{"n_layer": 21, "d_model": 160, "n_head": 5, "n_kv_head": 5, "head_dim": 32, "d_mlp": 640, "vocab_size": 2048, "activation": "swiglu", "norm": "rmsnorm", "norm_place": "pre", "norm_eps": 1e-05, "positions": "rope", "rope_base": 10000.0, "rope_fraction": 1.0, "qk_norm": false, "attn_scale": 0.177, "bias": "none", "tie_embeddings": false, "parallel_block": false, "init": "normal", "init_std_qkv": 0.0447, "init_std_o": 0.0, "init_std_up": 0.0447, "init_std_down": 0.0, "optimizer": "soap_variant", "lr": 0.00492, "lr_mult_qkv": 0.5, "beta1": 0.95, "beta2": 0.95, "lr_head": 0.0116, "grad_clip": 1.0, "warmup_steps": 200, "schedule": "cos", "final_lr_fraction": 0.1, "batch_tokens": 131072, "seq_len": 1024, "doc_mask": true, "train_tokens": 623900000, "steps": 4760, "dataset": "wikipedia_en"}
Each number is 128 + 32 x the weight over the matrix's rms, rounded and kept within 0 to 255. Layers, rows and columns count from 0. Numbers have three digits each.

# v: layer 13 attention value, 160x160, rms 0.102, rows 104-153, columns 80-159
# o: layer 13 attention output (transposed), 160x160, rms 0.173, rows 104-152, columns 80-159
# q: layer 13 attention query, 160x160, rms 0.068, rows 128-159, columns 80-159
# k: layer 13 attention key, 160x160, rms 0.0696, rows 128-159, columns 80-159
v104:113153092108116120122112133129118156177157104164121179207172136104115097165146103128143141160152066056111075156140141149110158136131138088126101157169153149148126118073078093080176159067168111141147139107123150123129140123160058117137065156
o104:132107119109119122143119166153140151130112134122151161188115118150149058157131166128213108125156133150177125113114151215091127113073130113110120137127171096099153148057087144115147147076209099131133108150117093089185196150202092064145077095
v105:085122118162140096122168154122100120120164103174130132132111168131189196141123141145155124121123193118155154134172149166110118141149100057131175181140142121139074091084123147126128147118114118149131114098167154157104110128113164144123179156
o105:143091125133151189090127116162094129129131089145053055078145160131149135084082092100111136082123156122140127141108118129098154112105148151142133158148175114071127071112094175123108196128109178167154132080120201083138133117167063110072199192
v106:099139172107112093159066149146151158086096117133153147155145101152120133105157151103158218180157108134064107117115104062154164077094082154144085206093118111164131115066149181124108115175115134096158125086146121126083121157106124082107159195
o106:079130152142139141110117173109187170081070120121140136110161127068137118147179113123139141176113084163117171200123138045105169129148136098117096079130141124140103151168127109144092108172152106172086082064139178158139086094044212144085126178
v107:095115082185126116126170099163117093124104086129120112102119086125097153134103137144092124068070105162140095123143160147116071128092114121142147152154120141100133117128118105128120118116104162135142090150152154185108111116098111171089116148
o107:116177124129137148154144135110127114175157117116150126124090131101111128125122152175078168102105140173119107130135141199087080116172129135127140172152148148109183137130134131107132128123046175153155117111156100125107137141072092114075178138
v108:142127115143115226102124123125097121134146148117142142114114072078122089099160147137131139125177116100203131169200136103108161109121188099113164075139148147077197100166206135117097138174147159127104102116120126181158126125107136121120155149
o108:125156124119087111100086087115079108074161153142098120148136077125128111143107166071144089175155138089146102090100061107175107140110172084185135114153117102157132115141141183124159139178050161075140126155135114095122094128111122122173108092
v109:094122170095116141162106198111130160092184087114108144122144136140109124092115183109132159146105145152127129147088122145126136155089139146112117125166149094177086175156081069167114103092154169152160196150130123200151114140101139102112144137
o109:091153134116112175075113133147079198098159097090125081139137151119134043112200114149175146151102152184135120227086228166139066074081091119135147148145138155138042110091149096073162143089177178095128144116153125146093159091085143154101161151
v110:113124131086127145094134161100151114161123111098182151118159128132151114156087073131117118165094087159117096130143167131104109141123133183120088130146116123124191148170085100128142161146093165145130136110094084119132128147105134149151140103
o110:127162129101126161051173095145078177134131161115140168145129132131102117152118134126087105113113116090188131114145154103135124130063152181153126147103183092090161098126158123093089169114155135084110106129137137116144107140176122148171084139
v111:131113074064129172129094141093133171194109141163171141086140125180162164082136147131071128120191094091106042090138160061171132070120207156133102159122101118100233098138177150153104159076116085118115211110123146135132132071147107172101162075
o111:123122118083125173145099136086105133146109207177192155133108139169110117161120144178163093134224076175127164099118096100143059126111097129211128152192138136142190118159178149136194127166148151106100161146135134122180193108149124135131154129
v112:129161103078097125187125111187130153177146117152136132110100100133148123091065093122125123129152131116167106123120139131152102107116103149159108093145112103173102159090154107156142137116095115123160095129137140124115116131098117125128104075
o112:146093135117133187129130138157099101147127165085157128113127143124129148085063106117114082114123135140153113140132176166106129111154108158134138129140124081137128095136146091149115132115093087129136131092148137132166112095161132143098113100
v113:101115155112108149131100128137163135163053132141158143092126172208162141154098144144114100141092158157085173070136161094177058127120119147137109103109114152162105133111132145156082122127098046142134235122136139144097089167139134138149101175
o113:098099086117137156152103078093106142171103198143134105086152095115103158162141092129118194162104134108101192149150196138126114136162077130124160154123142125126116091089110136128038156181146163166153195067154178188084146129128150129122109175
v114:096176132140183183143064121094115136129165129102125147157216154126143163207086125116102120111207098130149121179081127125142087140172117151078140077163128126079229106153124068157125150102137152100147158131133166101138157140119094179174153166
o114:142140085089158156101122136160077160159130066157101186110119119184130057135161159199174134086136152159124098102080150189085128183177118129149146075177148116059222076163154123083068129104185114113138157109158056122126091156121122132145068139
v115:105094144116125095186136163132132145122094115154051139168119093105145120135150085099123149137074123155113096129125109106134148167124146169152127189162090166150095171117158091152197139126085102194138101129130115191106148113131155105138090117
o115:129151214132087155176129129122146135091113217104145059147153146119144161156142086126133111115147157131157125104102191081145104072136134210131143125124144061071113162050100082166162102084125137151127074143091151168072170096169115097092117123
v116:177091119157087124133161116138121138100168155149110160091124122129130154132142079123134149102134081126157140135158090125130136155115098135130078159143045108141132134182129093122103140098084147118173107149165175095099150119140097112122113108
o116:186124166138138111152156151092061122151168178081124160102148149149126178135113160110160176100145085187096162107111093123078095125160129135127086172139079096144190113096138095149138143112089146124197117174119097150157193072118118101128124092
v117:092127218141159117138086129142115166113117026159142149123137120141099127121168155152130106148123152176112140141147122108138122097133130103182129150159138102128128093089142125117133180145143092144146140111070229131100129134133154091148141166
o117:133135187153149080150010122112127055077158042192133097148114141142141093173103104119108102130174129163151121116147105050120176133094167086108132119171151138162076149112152156089128171123119130130150095122152149146136148120138110116133154129
v118:146124118180125148111094095100110162104152089114110158091166125155134085085111100119123134104148104134126121145156106085096136134135077103097117129200073146091188139172147073137091123147144108151099168144095151076117163112160155077145127142
o118:101153143139097136165083131102103133077120134109128137149096102149134063126164149181114097117185122152162074138142066161158116095190065079161161174140097106132192091146195099106125123164167171147160179185154064139079159111211087099163170183
v119:128166174113128124130104179126130129152158069117124116072110110078151129101082178084107158188101098134120119099127137078082139155142079121144138100188109157096113119126162092100103150143108124130123087122164122137128130168137185118166125140
o119:148147153118091115127104077126049076087150125034114092150176147103120095156111091158100134125107133125162125191110076069154120168080158154128132082136162112164098131126104127110190141127109118137156131038165128098109121142150130121100101117
v120:135130122122118123121129154128092119151156165136093114101094082143107131093099108144110128157108181127146115149109181103114112160119148105085123074081128086170152116101136138100123086151144121131105104124139167118165142121138140082120119102
o120:139086148130140138150085144108052139122104239132112153107127097156099120084088064064142123148106098135139152102129097171132173145170189096156158166159086097193087101111159113122120118161119156109108122120102143115178105113149132151129130136
v121:082160102159120103069189130159135065130099142145147109093105074131154139156143120059145098168133128109129158118082145133104129168133187162158084133162120139123150065128126103089108133130127151091130115136108166131107136153161119144105182138
o121:136129178079134158204190128126056140119113094031092151107139123137136146096127113160178113144149152100135141162142086074130159112111176101097139087070101146085238147085066142134164108017127081109140169088147153122116130152135130109087153154
v122:107121102145149152116075140090149142102183141130152125115095146105112111155097112135162136168203076172126099125156146109126070160182179157129088117086143094138149099144139103123142115118144083185138173102116113124146141150136178087109136134
o122:130089138081109105105108056168077199138157168133101100127147119120112091173095077097176126175158105121147097072101120143178134114100147195127159158103169073127115106168128137184088124119207159089151071098165138151118100130101137136149123149
v123:151145135122101164130121128167129136106152111151104151097149195121109151065117180147171157168090162104107120127121125104141133119116198098119140163066153135127121129134106121054051173131166130112126126154124163113150114160141106146152178089
o123:137139107148149154132168138118116136174134068173141170128135165117083078119107140168183141142138115138138147216122148115130134171147123065146123145155157182167099121100127130099183182118127160079098124130082074046166165112150126162123134133
v124:168116146122119145106076153077175126177084102126158134115143123131124172070114094135136105151132111132089130186130054104106169134067108092093107137099085146134152075133104108142116161129117068146071092127089073092104110137053164083096162163
o124:098166138145185178098153121147160115092083087172119135153129079182088141142132169077087140128148113142107108144105117096207147091131095155186123102139128150152132120181086111079052120152154128166067036166179080207121126103146117128150067112
v125:177093121125111148079143133140135135169127109149146150132097157094114142134080104118192144076097084084125126149157152164134126133129136148109183103126100105142164097109129125128167110153129092173092193133129085152138132102105133116149137163
o125:163069105123106137122124075121108113124139087111130096117135146163075135118122108096109121133110087056197173085101153146171099122086129166127145135136115073149159141138142172134080156112138200114148130140143149149146139180084135151125136130
v126:110145104129144113145115123120118093030122178126089082188096105131114139147122175125141150117102214127103154093170117123133182156141123115151014170189129133162135128090122099117163094125122114123177154117129163109119079146166125093102123186
o126:150146097112132144096161183111140115075110165155119168084112158144145113110157122093060174131124145123089142166151110109132169131120137100122122110122103176104147121154156137109099090123125037105143144128099128107117169054127145170130131188
v127:174201127119161160151105097126107100134162125103122137185088128154131136089085153125153167155129122180144126164093118112120130086173112182135073078144140093061125095129153162106147126070147144106180140155123143076176164119112109130105105141
o127:161184150076171123092121085117130098118142146084178178141115125142132093125127138156152119125131123205159128200121168141166175157113123110120101096162125097108097154180102155104171123094109109096073111125137117137156105094102115108159172138
q128:128129116139151131122124132144125128135133138129114133145117143136123136136125127129129119145123137126135132132125126115129128123135110124122132120124113133097139115134099147114132128135131142134121135120120135132127136118134132136133137122
k128:136126131126136125134109121116135136128126135128115126134125126126117123103133130143115117121130138127133123128131129114150119114140104119117126128131129117134135122135122133135102139120141109152116135118128121129128107147131128131125134135
q129:130136126124138118133140127129120120139102135126126128121126129135124117130121135127128118119127135127128126132118126129136120138126141128130125121132131134152135130124131125144131128117132116124133128140114125118124135122138129132145125121
k129:120130134132121137123128138109125141133126133118131122119136120120128109117115124120137134132140127132121132128142128123129136121139139133122123128131137122137118138123138121115105126136129120131132124126126116122130121147124116118135117129
q130:136133127126120122128134125119128116136121128139114119107137132124134113132138139122141134127130128144131124118135115143123120128124140124142126132131126140130134129124129136132117113127127134126139146119124132131136131141130132126130141132
k130:122145125136146140118126120135127131129119126119133131129125120120122129117122139132117138136131132123113116125135136135120129146134130123122132136127122121136112126123132118120137126137131128138140134120131133143123138130117134120129116134
q131:139127124130141135127127126116136121125134137123132120119119133133116124147136140126122133128109106124134133130115129120133116128132132129127121115118132130135121136121144123119126123146124141125115128118115123127117119121129125138114134130
k131:126126140136107129136126122125129123127127132120148128119145127133132148112134111119141116135126126126110128133121130137116136125115139117128121129126134131126125132121129119143122127134117143122139122116127132123129136116138129140128114133
q132:154122127129116131137134145131131123125139131109129126135129114119131120130127122136134153136113122157147138121138132130123139136127119140133128125133122140130118131124135134119151106143130125130159122120131127130139137146110139137121108118
k132:114128147133122138126131128133124119138115113128140134128128128126129121126145098122133127099127124126130140136126122128125124119134138112133128122141139135139131138130137118126112144129130125140124116134129130127119141153152136131130132130
q133:118135143131120133144119140119150130134119134125140136132123123122121137116123130133117086142128105122134125133109113107135120142129130140117134117128102148126133126151122130136130126121118119122135139120115134127143114143125129141122109132
k133:111122135136138113123114133130131131127131119126127143125136134126138118122136119119137126131152112142133129133115132131137132121135124125124129129140132127124139148112122125118108129136132130136114123135143112131113125136125131123132134140
q134:133125130137112109145102123144152114138126126132131124142109131135111149098129130129116106122112113170134138127112134111123120123125118130132134120109105123112122134149108134140125130145145120125140128117108147149162116138111130132096141123
k134:123118140127147134128135114126144140154119153132114135152136155128143128140135146153115125132132114125133115146117103117128134116123132121129134119115123135113144093140128128144120123112114121112119137132127130122142116113104129129130127114
q135:131126137128136118130130131109121132123113125139126128108129125118143122132120120119128133121118148121121127141141125115116131103122147132126131128138137113149138132135131122100111150125132127126123122126103126106119140121144125129144134134
k135:139130125111128120117144139139138145132130139128135129128124130136137154123126149124135128130119129118137125116115131130111128157129118130133130135119128119098124112133136130126155117131124137121136148130135131129142120100129131137106129139
q136:155111118141103130152108129148154106157116129134129142132116123117134148096114127165146109115116118148141104119101110135156129139135151131126149131121118153130120116127134130119150120129110121107096139117117155115158144128122138120108172132
k136:140149138106149113123146118112153134115126128137127128137133133145136133145114161123129109131118134115131128135125133121113111131111122128131144105118125120109131107146129135147137107117117126101139144128113132129155122124105124142120109123
q137:120123115122147108129109112120147109140110134133130109126117100131133117136115133136132117111151110119133125144111099123103124142118126106123114130111127128116143098137120149123126125114109122111118139123089134124149138118119116101107147131
k137:157159140126120129130140149140156136149117136156142137115140148144145167128096138121124131131088162129119118118113123125125116123122130134127126141122130110104121108130147104129160123117142129106120147136120127133129106102136108120118134152
q138:088139150095145114122155130106110145113123120128118133100144124144126109148108126098122157146139167092111146148152160126116110125115114137124098143126136095128143149125140127110123146130139147128154125133138095136104110119124127136153101127
k138:100110116145115140126106133133093110112141104107143131129124112112092108112171079120141132105161112148140129129141147114149147138149138125129103124146138148168146179118112139124077141159142129156112108127146134127113167164156145125147135130
q139:122138123133111137123151124130104157110142128106130159144142161132132139151159122121136137138120141120124138129160150143142129107124116135129145113151139141147114152127135130151118121142135134149143120136148110136112137119160132146163105146
k139:095105115116144127132113112113110108099147125105103100122119107102090096131134128131135144116158077151139142135121152110146132128141135136121116124133103152168144156110127153124090131130146134156129142123137125128132144155096144135150120103
q140:123125155124151100131094120124154127160120124136119107123122123125147115121101145136109114125144100116104127137113110142113120136120141114119126128117107109114136106143131150109140140122117115115139142102114128123138135120078131115099128129
k140:138131114158113136114123139147118144139106129163138160127124152148163170108149103117123114135118151137124120131126119126150138143133133124138113139151124104126127126114118102128153151123139135119084101158126146142100118126175109124096139142
q141:112145154095145093106140104109102155101140127124124136087136127139139082171130143088117158151136143094110156150135134111122096119126090138103099133133145119122124176143118143129125138130127130152163126124144097133134101138137135135159091138
k141:083092084166131145132066127116107088116142111123110105141124110109093085119181093158145112099152064151144127125122147131145145112152149133135108113141111162190136161106109158097089117151149107159106110114148127149114178180123157133143131120
q142:109149163107162082135122127118128136149152128150095125095135112124137096150111153087107144154124125147106177124096111131112101148127104127080112132134118130149127140131120164117162132134155130138145157091121114143154101110104151125151139118
k142:123094059145101090132073138137108109101169089161110136137140128125126112107142107103157129132131135094158136110109108113154132148099140117145094121133138146192118143092127151155122135147152093133096098118113114120118185169131157128139111149
q143:112128108115131139128137135112114115111124119117141129118150127119127143160123124106146163154120154097124134121167152118120123138133103129157124139140145132153145135117135102118115120118126126133143110136100096128115114140168129143153112153
k143:112115084128131106130124155129142120102146124148126074136146097107090108140120122136136120121133124105131122136080144106121103079139121114149138145111156137152131082157140125109102130137166127125129117102119108154145148136080155119150082162
q144:123171078074165139116162115110113098114142117142141107128143127077132155178107128087181155165128178066130159079180155169088156170128099136142094166140145183222175086090113101139167065094148128149097105102094048122152123102178162167179149164
k144:121096019136110092134092153138124123112172087190113103143169122132117118152094126106157119133110154084146139103070117107115112126085128117146126130116166132180110077131143142128126134163186103135116094094091090143130189146100175137138063141
q145:136082115171078160138123128148105138083078134104173154132117132164098137112131112147133147102132158090157085177196150078158116101127137135182140124122152057087145155138190059125048171135095125130185087192145164112079144167171079107102059141
k145:137158157115120133133173154139168142123096173127167086147135118114094131136140136144100101135112140129132097160106136124112114071159122118154155145100156139092146091172141117107118119116144138095145134127141134134145101108097113133135116181
q146:117113150154124118121103140138148142156116125123110126133125122145140116100132135141089109118130079174106114158086116102137105107126147125137148112140103121069090150165125169108109170159121128103124142147136166138120125139094120098104134130
k146:148195250103108175125208165158181144120076229074199071162104129083073133114190134167056085130126118186130068196129141134112100045217132134168155151108115156060172142182136132103095109089117145077150142133183174125146061112112068130128160223
q147:140200091064191145085168113114141094166173112161109085155130143047158150152117133107182108155128142121122169039105113217088183173129120126088088152130136254241129045085064168153228013091172143145014140061113052144196136046131211173183227135
k147:121162227128161158104137092120128127141094145075112143098069128106136113089164116135093147103155090184114107155188151163146154149167127124101109126158078128092126209137117125115100126093070150136136162157163167114123067110158083126138207129
q148:126121091072127127076141166095112131139066111120123061118161054121145174164077060130117094105159113176094089122248191135104118124148167159255160176187056185082116142190084134084111162119048145100132106108038082101124137141151119170092113185
k148:184099170127133110166147123101076119127120206150159186104157156119105195194092178130150135157191112087035205047155072029114128130121158164136138138102122136132187110100071125228100112117093074086133079116140121183139172127109170125107083055
q149:100146128151167157017118125172130176175087058124154076163146178083173088079083177105126098124133140107134155195133136105125068149132112104154087147202151151147094123161168147069101124184181149118112063175166140121148118108216168078156134215
k149:082096036145133237069150145166183153164105189140152018160194129138095176186151118146129126153104130185133131166093249115074000026184068255168157164160108081134058038169100117076127110198163221193103132116109151188128197081128121119118142154
q150:229168130142189205095030238158101087115141186063119070130083149144023137255157063223096101121165077107130197117143165212085168111159055078169048092020111204032021042060168088190182121112153060121114141079139118040110085194171140255095159140
k150:141124119112080205184111133186059176134094102000109136161156116175196075024187106194231093082105164148106110218071115185099137085248106181173196075128155098114179036000149106114165136062198115134166139073149046122088076175173111087093074094
q151:159135091198077198067173037138145187109073162156077188052104086178085059140083123010088095012162175200156220173106018072129173206129188152160061125168079187092033103217127126167100021114113152173076188206079083098194109136075146125133172202
k151:207086050110200148048109155113033113182138121175071140055177214099161033109127055158183215096106193176105170255140157084000175215078168127119144066255158139112057100146106183080063176079186122071184188000156158051205167057075162161074191213
q152:225151086067113163162142131164116056111062095146036197132151011084031141170158126156051197112075092042097074111112199056140204034069099111109103095133066108064123195148140100143077235152065224061171138145152182255175123103161107140145110094
k152:129114158163150105097196098177090122093061105082000065074167108150140147086138110000113152110096075048091103116112131000174195101105224177102091043113080109098185136203000123160007133077205061189129084174147085203083082109096114157119043170
q153:138230087059083087173096198150071165113033171131177091178015109094075204077255136040183094145255111218060154142196145143160037156126141162097130237158123255116079041124157232143156159091200056022037174175108199088068111226000113204119141144
k153:100205111082105125040172108164063213144169129116181255112065155152143108057195095192158183133093157087080093126111163206121039173154072103109108088099059111091119078124234096076185103091118090019045190203098081191121118137079200170152157123
q154:196238113051185187093065138138179177254206090172162224002037086154081077184156159158169160232167117153108088164101214060163187127140215029130097081168076094129130071153055034080169149187183063223190238008039039176182135213141157017031219118
k154:082182118173149140196242233074216104194073128119142209085096191123111111133167184119092215069073097139055142173203166139143151184179025000076073114056076236153218206066068026083107117100136045181100150217074065083130234087123129162121116084
q155:131159186255138215035078105181191103179063189117184118080140143109155145111208201199103116062106141093209255136059084172129122060112109086095064182136203192215193176182056064108000135102148102154104158089116174127146198187069081103185096069
k155:131082201095180169121157184210183138105134082121145147057129194165143065103091146052146031093139216173255141075097255162162223065000112154091068107090184083030168153072086049108151129022255017109063042089057210147218225079255088135083104144
q156:106151201180214126146111172171137019097145133169098085166142046002149165145145186000106197239128074146075112100121180185066165113152115197198172146193170255096069057083121091102123160204054115094000101145128024220065120174091142129195255113
k156:160101128144214135054076210130120076137114115255152193130086142216098053118111195122141156074156073177088096049122101228082145055204126093186105176255063143195091095179158138088027188172174195116083129218123006161229161081168099133222049103
q157:102100157098180084080121112210179036091071236133100244080255120143082079119059177090041125166092186061061121164134148161062136136165105105078146074118108207124036121129135128197121060130154182192066139196191134102151085157255066134148102224
k157:114115182133203162140107020137098180202068250090210182079113057096054137082073118067156095228102002111194145191163191219207247159203180093151109139135072071164079144127120089138068138139156166074050091159163176130229028075095111202157149135
q158:191081194232220231084062250108183149157069141095121070184056110183255151213115000142206108215123057088183125136191113145053105166162168155096142000183179133234215100180223099239177201061105203140048206118150055220122196077089245137057140200
k158:167104128193145158125165241167235138151135058080111121073160137080139215000120187133109074069121094152086137194076184096058175160253166099122084114126070192154155158196152101197255141111000041185102135082035183120195035162095093189054094102
q159:169177149134238059084215158146115224066033194000128061152064255177153196178132053164124130008091117140105130141089030126148129204041068098054166190112070126145067170037101090057120143222115120145192120073085012110189124143123062132090190070
k159:149152227112081156141111065112000113097169145018117116167180165094089000170099150087164124210163106136213142092088122000255005104080146008165159163132138149164140084111107091142255197051039213073133185151135092082161233042110118116065124165
v128:233166071075127126185142180171138096086149155167106199116133176178087184172189163148120109005072119062059111167059117103217149082097115150143085133119089105156116142193090176117172091127133187158167117163096218104119175147090087092105080122
o128:080163106140097098143138097194118105236175097152149164227132243076108177136137107129152099194091137163125196078165149128164094092137139150141108109078166110100070082032139051119120085135113127187102158115113092155143156073124137104139105151
v129:096151127082156129184172150206104036143135131090194172133122145135108139123073123213098129148080098103114043110042114096043076149094134132122171147062102068152083097100170116112093173126163062166093113098133096076154126134135122217155157097
o129:106067112068064090040111082139156153046081143134108220131112142110161111105182072085128101118132129160151119166170083196076056117107219164103070051115160079115160094113119089074142064181128175065156129067146098113091226179087100073090137111
v130:155212111145196060111190148080165128045079132060098068109156160109114209040132129121101182103148139146155181144113089185171062103085157065149150115094136158054122109092137160139152113199220111236176136125162126122140104157165154133170055107
o130:124065153181116237142161098076151118142186111167140191052165099177100116148111099223168141188150098144110070079119134106206133099123117206097164095158125162164076208153100196128132145097137150092129168097178154189161143161146085138100174102
v131:205229183141075225082084086122120082152091173141141192108120179078157074088050072078148114070154127198131078097132102115095151124137106065117134108073097118174160122176120121146138119167093124180074085082213091174113126130115085055199098135
o131:169068092109172071116147149092144165065083082145108120112159190127153149152125185173136178119101172172167122107103162099158158166153127091118107170110151127048156090097085166108098074150073194083117118115119142140096062138182087132147166085
v132:031087112164144055181222119131110087096126109089090124200200161180093054083087173123175129121086161201113123143179084152164130126136143078101147187152134182125116122194215115174181115126154096148089173160177081206117157089150142147080155051
o132:139170148087079158096156141183117143138133088205109180100120097132188139144253081122183104182111072158193172104201073136109174130132164158133131151198135115091107245080073161118143133180072166167081051070104211093129093192067124168090119177
v133:142225101152055073082091158144144197120093172101149056128177053090128197056025071157193173149219095175198147105096070077144151183154100146168079123184182122130106177088068178059150116118150075144156166200072146106097163109086156147207059126
o133:172081144135116063127207089066122104173150157168156172171162155109086126107177172112135130082145165162041100168081175172115135173141095157205152064121114072152119114103144083109076154121161196096182089212166134121176141087169170138066209151
v134:107051158025108109000133128120187070064071098116156174188176125137098150126108068172243247115080123131166096105094176092088093074179118128168142159167128144093070186102128112144133088096165090120183139185095096174052058120127139134053188055
o134:180118105165123130121159155119114120162154085157088141085088074153129147211139075177016122189123138197102102131100059165066175132076190064167108126088148108148078185141124123173137116096153118139057096142123057105185152131132079146201137185
v135:194154113111137129139090136118136126197175094110122132156157099113027085136138125137101122098079176192058082122165185054151148228149141196050199117120180101096129150145150131140094127222099129059158149080089136120174126098137150130147084154
o135:107145164153165077081203077157147175103082130104126098113158182087163135138133089116139255110160106126134148071033150153100087148048112120172074080152113227204134138138110147140132095094129142154131112082088099101048115194188125204134126106
v136:099088123105155193186099129117099108087108137168001135139234134139154115092184069152082095081108183197171065131119101144162095139067087111094121058131139093131056085153191123134104116126140182152074104193134105195179139089195080135101122255
o136:079165137176163167097107079132146072123149159161169122142104165096094135167092179029150144131073133112098147112074158176127156162160122128121108238170138049166250191132074158061146152082185147116184120001112113118171118146033105141127235163
v137:158137130195094134136100121090156171116102129193134112073200124141112119216103171204203171126058066117146123126105116176193143085127089122137062108147171132112084099111171191126141137082082141149088140080156104132090119079118149135125114055
o137:140137088189093126103115155155156157006181176123124116199151160048071153107126147111139197157110179164076096052151106106091143179082052120173135128083144118132140162155120104166140144111143134119112165087117172056155117097122049133106180152
v138:227083171175102161122123190061114199168168153128088176056120127183078105184127095050144075141112122144084097111125135123037038090059146208067107159152072149184098056046054157140142088142175098167170129176116152111097066137160192189120159165
o138:085119147105139098092144107131130128056129106116129172206152145196120093114053134139112206093125086152151103138136100159200211130132133157150142135140121097122099051123080132150201133158146150117106250102190120189108131102123112058105110148
v139:147098134204130129073149182208074126231162144064131140076143121165089128080105133149160111191088071138171171101144171066136079051161034110112100100081168151123112147150095204122087078156092127134187162128170107130140119156108102114175068154
o139:140140066072083146146141100036147126075174114118213114182131117105136149074181105145180171090131181078126106166081174152126098120160202107158134066183106124087128202115081037142073071102105119104082167156163151093052172143210191189162149213
v140:147178190154187115013114130248168100118153120138141165170135133024131103137152154111154169102179150195168087104172153129133138151130105088151136155101120147165138061145081031102097134153108114069172176146116152189106054131186175087097130133
o140:108170114143174085112138113165129134151117122190058102181128115138096167150149068208142105130084131181122099129184095065135074010140061139099142130141111066155136128149135127113255152132175111213155084142097161042052202109148149112135226128
v141:091074108046118070144170025062118113101114127161149142075100108201092091138111098121121077105086135191236079107070195115098111153171122144183107054067159154139082151093179036185144153160128164133182195056130112111064192201083139074139110132
o141:210100060102144121141175122117158130176072130157162056115128156103145057113079118106050172144164173066084144112159086205072120099085135142119111142159146106159129133162159136161163112115123102130059167141127156139092194067138066140167170089
v142:143121118160169172121175108132135159103104102179130118140096088173063157150171177171089147104121123175193121152085061087188149167113106135069174191116181099194100255117042125167140026150106103093110135169175097059129143162089154084059137090
o142:128121157159119082128066145077147124244047124151132120124124154073187176129165105076215180154091088148119170128070123152102178090125138096102182043108105121104082136096222145073187161144158141140149187143153138168103150173145072183159091140
v143:141191144121016088074145010188108056123080169112105165214108172141049056080158122147083114117091165129135119120078084177161129152126168136140104103184128196108150133062120144089086189102091157131132130175114197115085133133167116185138135144
o143:151142107164069125142129154036154163140118112196123121108096025096144183131156122106107125114159160109192188095102117128112137123155118143098118187087069091146151131133113180192220101153186180122111124120160031163187105066122082133108108124
v144:118078103178101118127108222056179069076045036131125137144181118051117180162119114133137142195098147125097098083094139113093163149124067147165119175165110094158130122128173123071086133082142177045096172113154122081063175109141121132096051101
o144:097097156138120079110101097120030074142162115075204109152103091226151223131184115119140233082055078213129108080215153118106087170110110075130119132107157165195107131117118153181209119158129114141127101176124128166107137130119118125087108155
v145:049135175186109182147118100136185053162147128168047160114104128167022171082106155154156208118193124075119160107107154130123050142064217119057161164130178102080122143099150087089157152171083096148102121072185118117119136113121162180103093132
o145:109112108180138072128160149061227142178094095112126100187223162073169063135200095133062134090159010181039106140113139136171185165179087123093134148118099133203147104110150159179183130100111131125118146110138145132118106145090135109155042144
v146:140091130038132144121084168175110062135162143125125132128151114090111108171150145146056166119213062170118199114136134154106142128105085137157122139113134185079099164130121120155133092140159107174183068122111054143020099154129065204144198216
o146:133127142106102071099155086112200208191131078126130067144098122086094140164114136065044111175154179127162102121089136163135139199114092087086189090162165163143174083149057174138146156064151157114085102191090141090157179160124212128085099147
v147:160070109147142173067184212228139195127170164154100132177044129111074150088089152126156141135134112168176096102151135096101155093094107161190092094142159120117115120106122107135204143134137189128161191103080091152103138081175213117120058183
o147:091137136112138177064159114000157135154014128120102208190132120148147127113157170161112142064146112000084147096157188078137172198110103080051171170077137127109149061084084139170127127129137146154056099123161166185038126112139126125066191098
v148:169103155077114196198078159078106151098142169088043207226120136098194187097139185100173167147094134122162146154046205082104090152075106090102050097132150164100140121140119214105193133255100107158108171096110162213105121214137142129156161100
o148:096149152115136127110211061163089146136122096135190104169067147144113137169066132135128131146141123118116146098143149147112198086169117168156162105142067076143128066158079044211179170081068105122121140151146128137209087101081131096168132098
v149:055082063121072126154129122153154108096139202146195170131145176151173114110223102116190176095155162153172125154130095103106160217138145183118140121084199089211133118195074132135105087068081136202117137118101155163165079117141142084108118158
o149:200165094132121183114089106140120177222064115131106107124062122096115151109051163176146029109083115237211136146152116151158102157162123090138142086165088197145156145085142199084111178188152182103172153107126111120095144046218162126079147098
v150:155110140144037112166179153103123109140093133130066104100147119106152088180113227170082125145114097085100081171194133141083095185158141091169144091101188133157178157083083082192194064136135193074127124126091169165092126052126101092075098159
o150:147119123120076210112067121119156079123146159095154125130077096182070140086128092129187159072159152164106143107096142130139206125019130095109220188143142120085076035098139179055159106131134103139161044176162107121133143128089183147187125070
v151:160112148205093135115133121201105207150141126116149197165122033106150085167119140106021126189174090111055160119233131088185091123136169195102101051079129145112127193165145234117101192124117115161147130103164076145187155181142086112091151049
o151:143166111161141144083138109180115146096084136138100136055123071118114184110154155159137177018148146165158139069101176130116169023154162060080125132090135150173106113101118159103164137159111189122135167086142111135096115007097106172239108135
v152:222074128208158086156085119092190145118168099128127176154133118026164108164123083150121176154017200059110122139098064118188131088167120161140173101188131170109156077111103136153095068181166070171129115149097216107100119130193150187135119068
o152:100089125192131083100143142133058121138084105134187195145144053116160151140088161085151133135125138158182100165107114146106058110104036091066110157157091092128093100133150183126185157111149071104093129101186114138118088138108154097138175158
v153:176036147090252133131111116070105164119167229167122084145113139000077103094143067115144091071123086179131096102168094107199105156133161121182092126126062129045130079097196144099137160154132124148093137153108150130194163173070112051084108087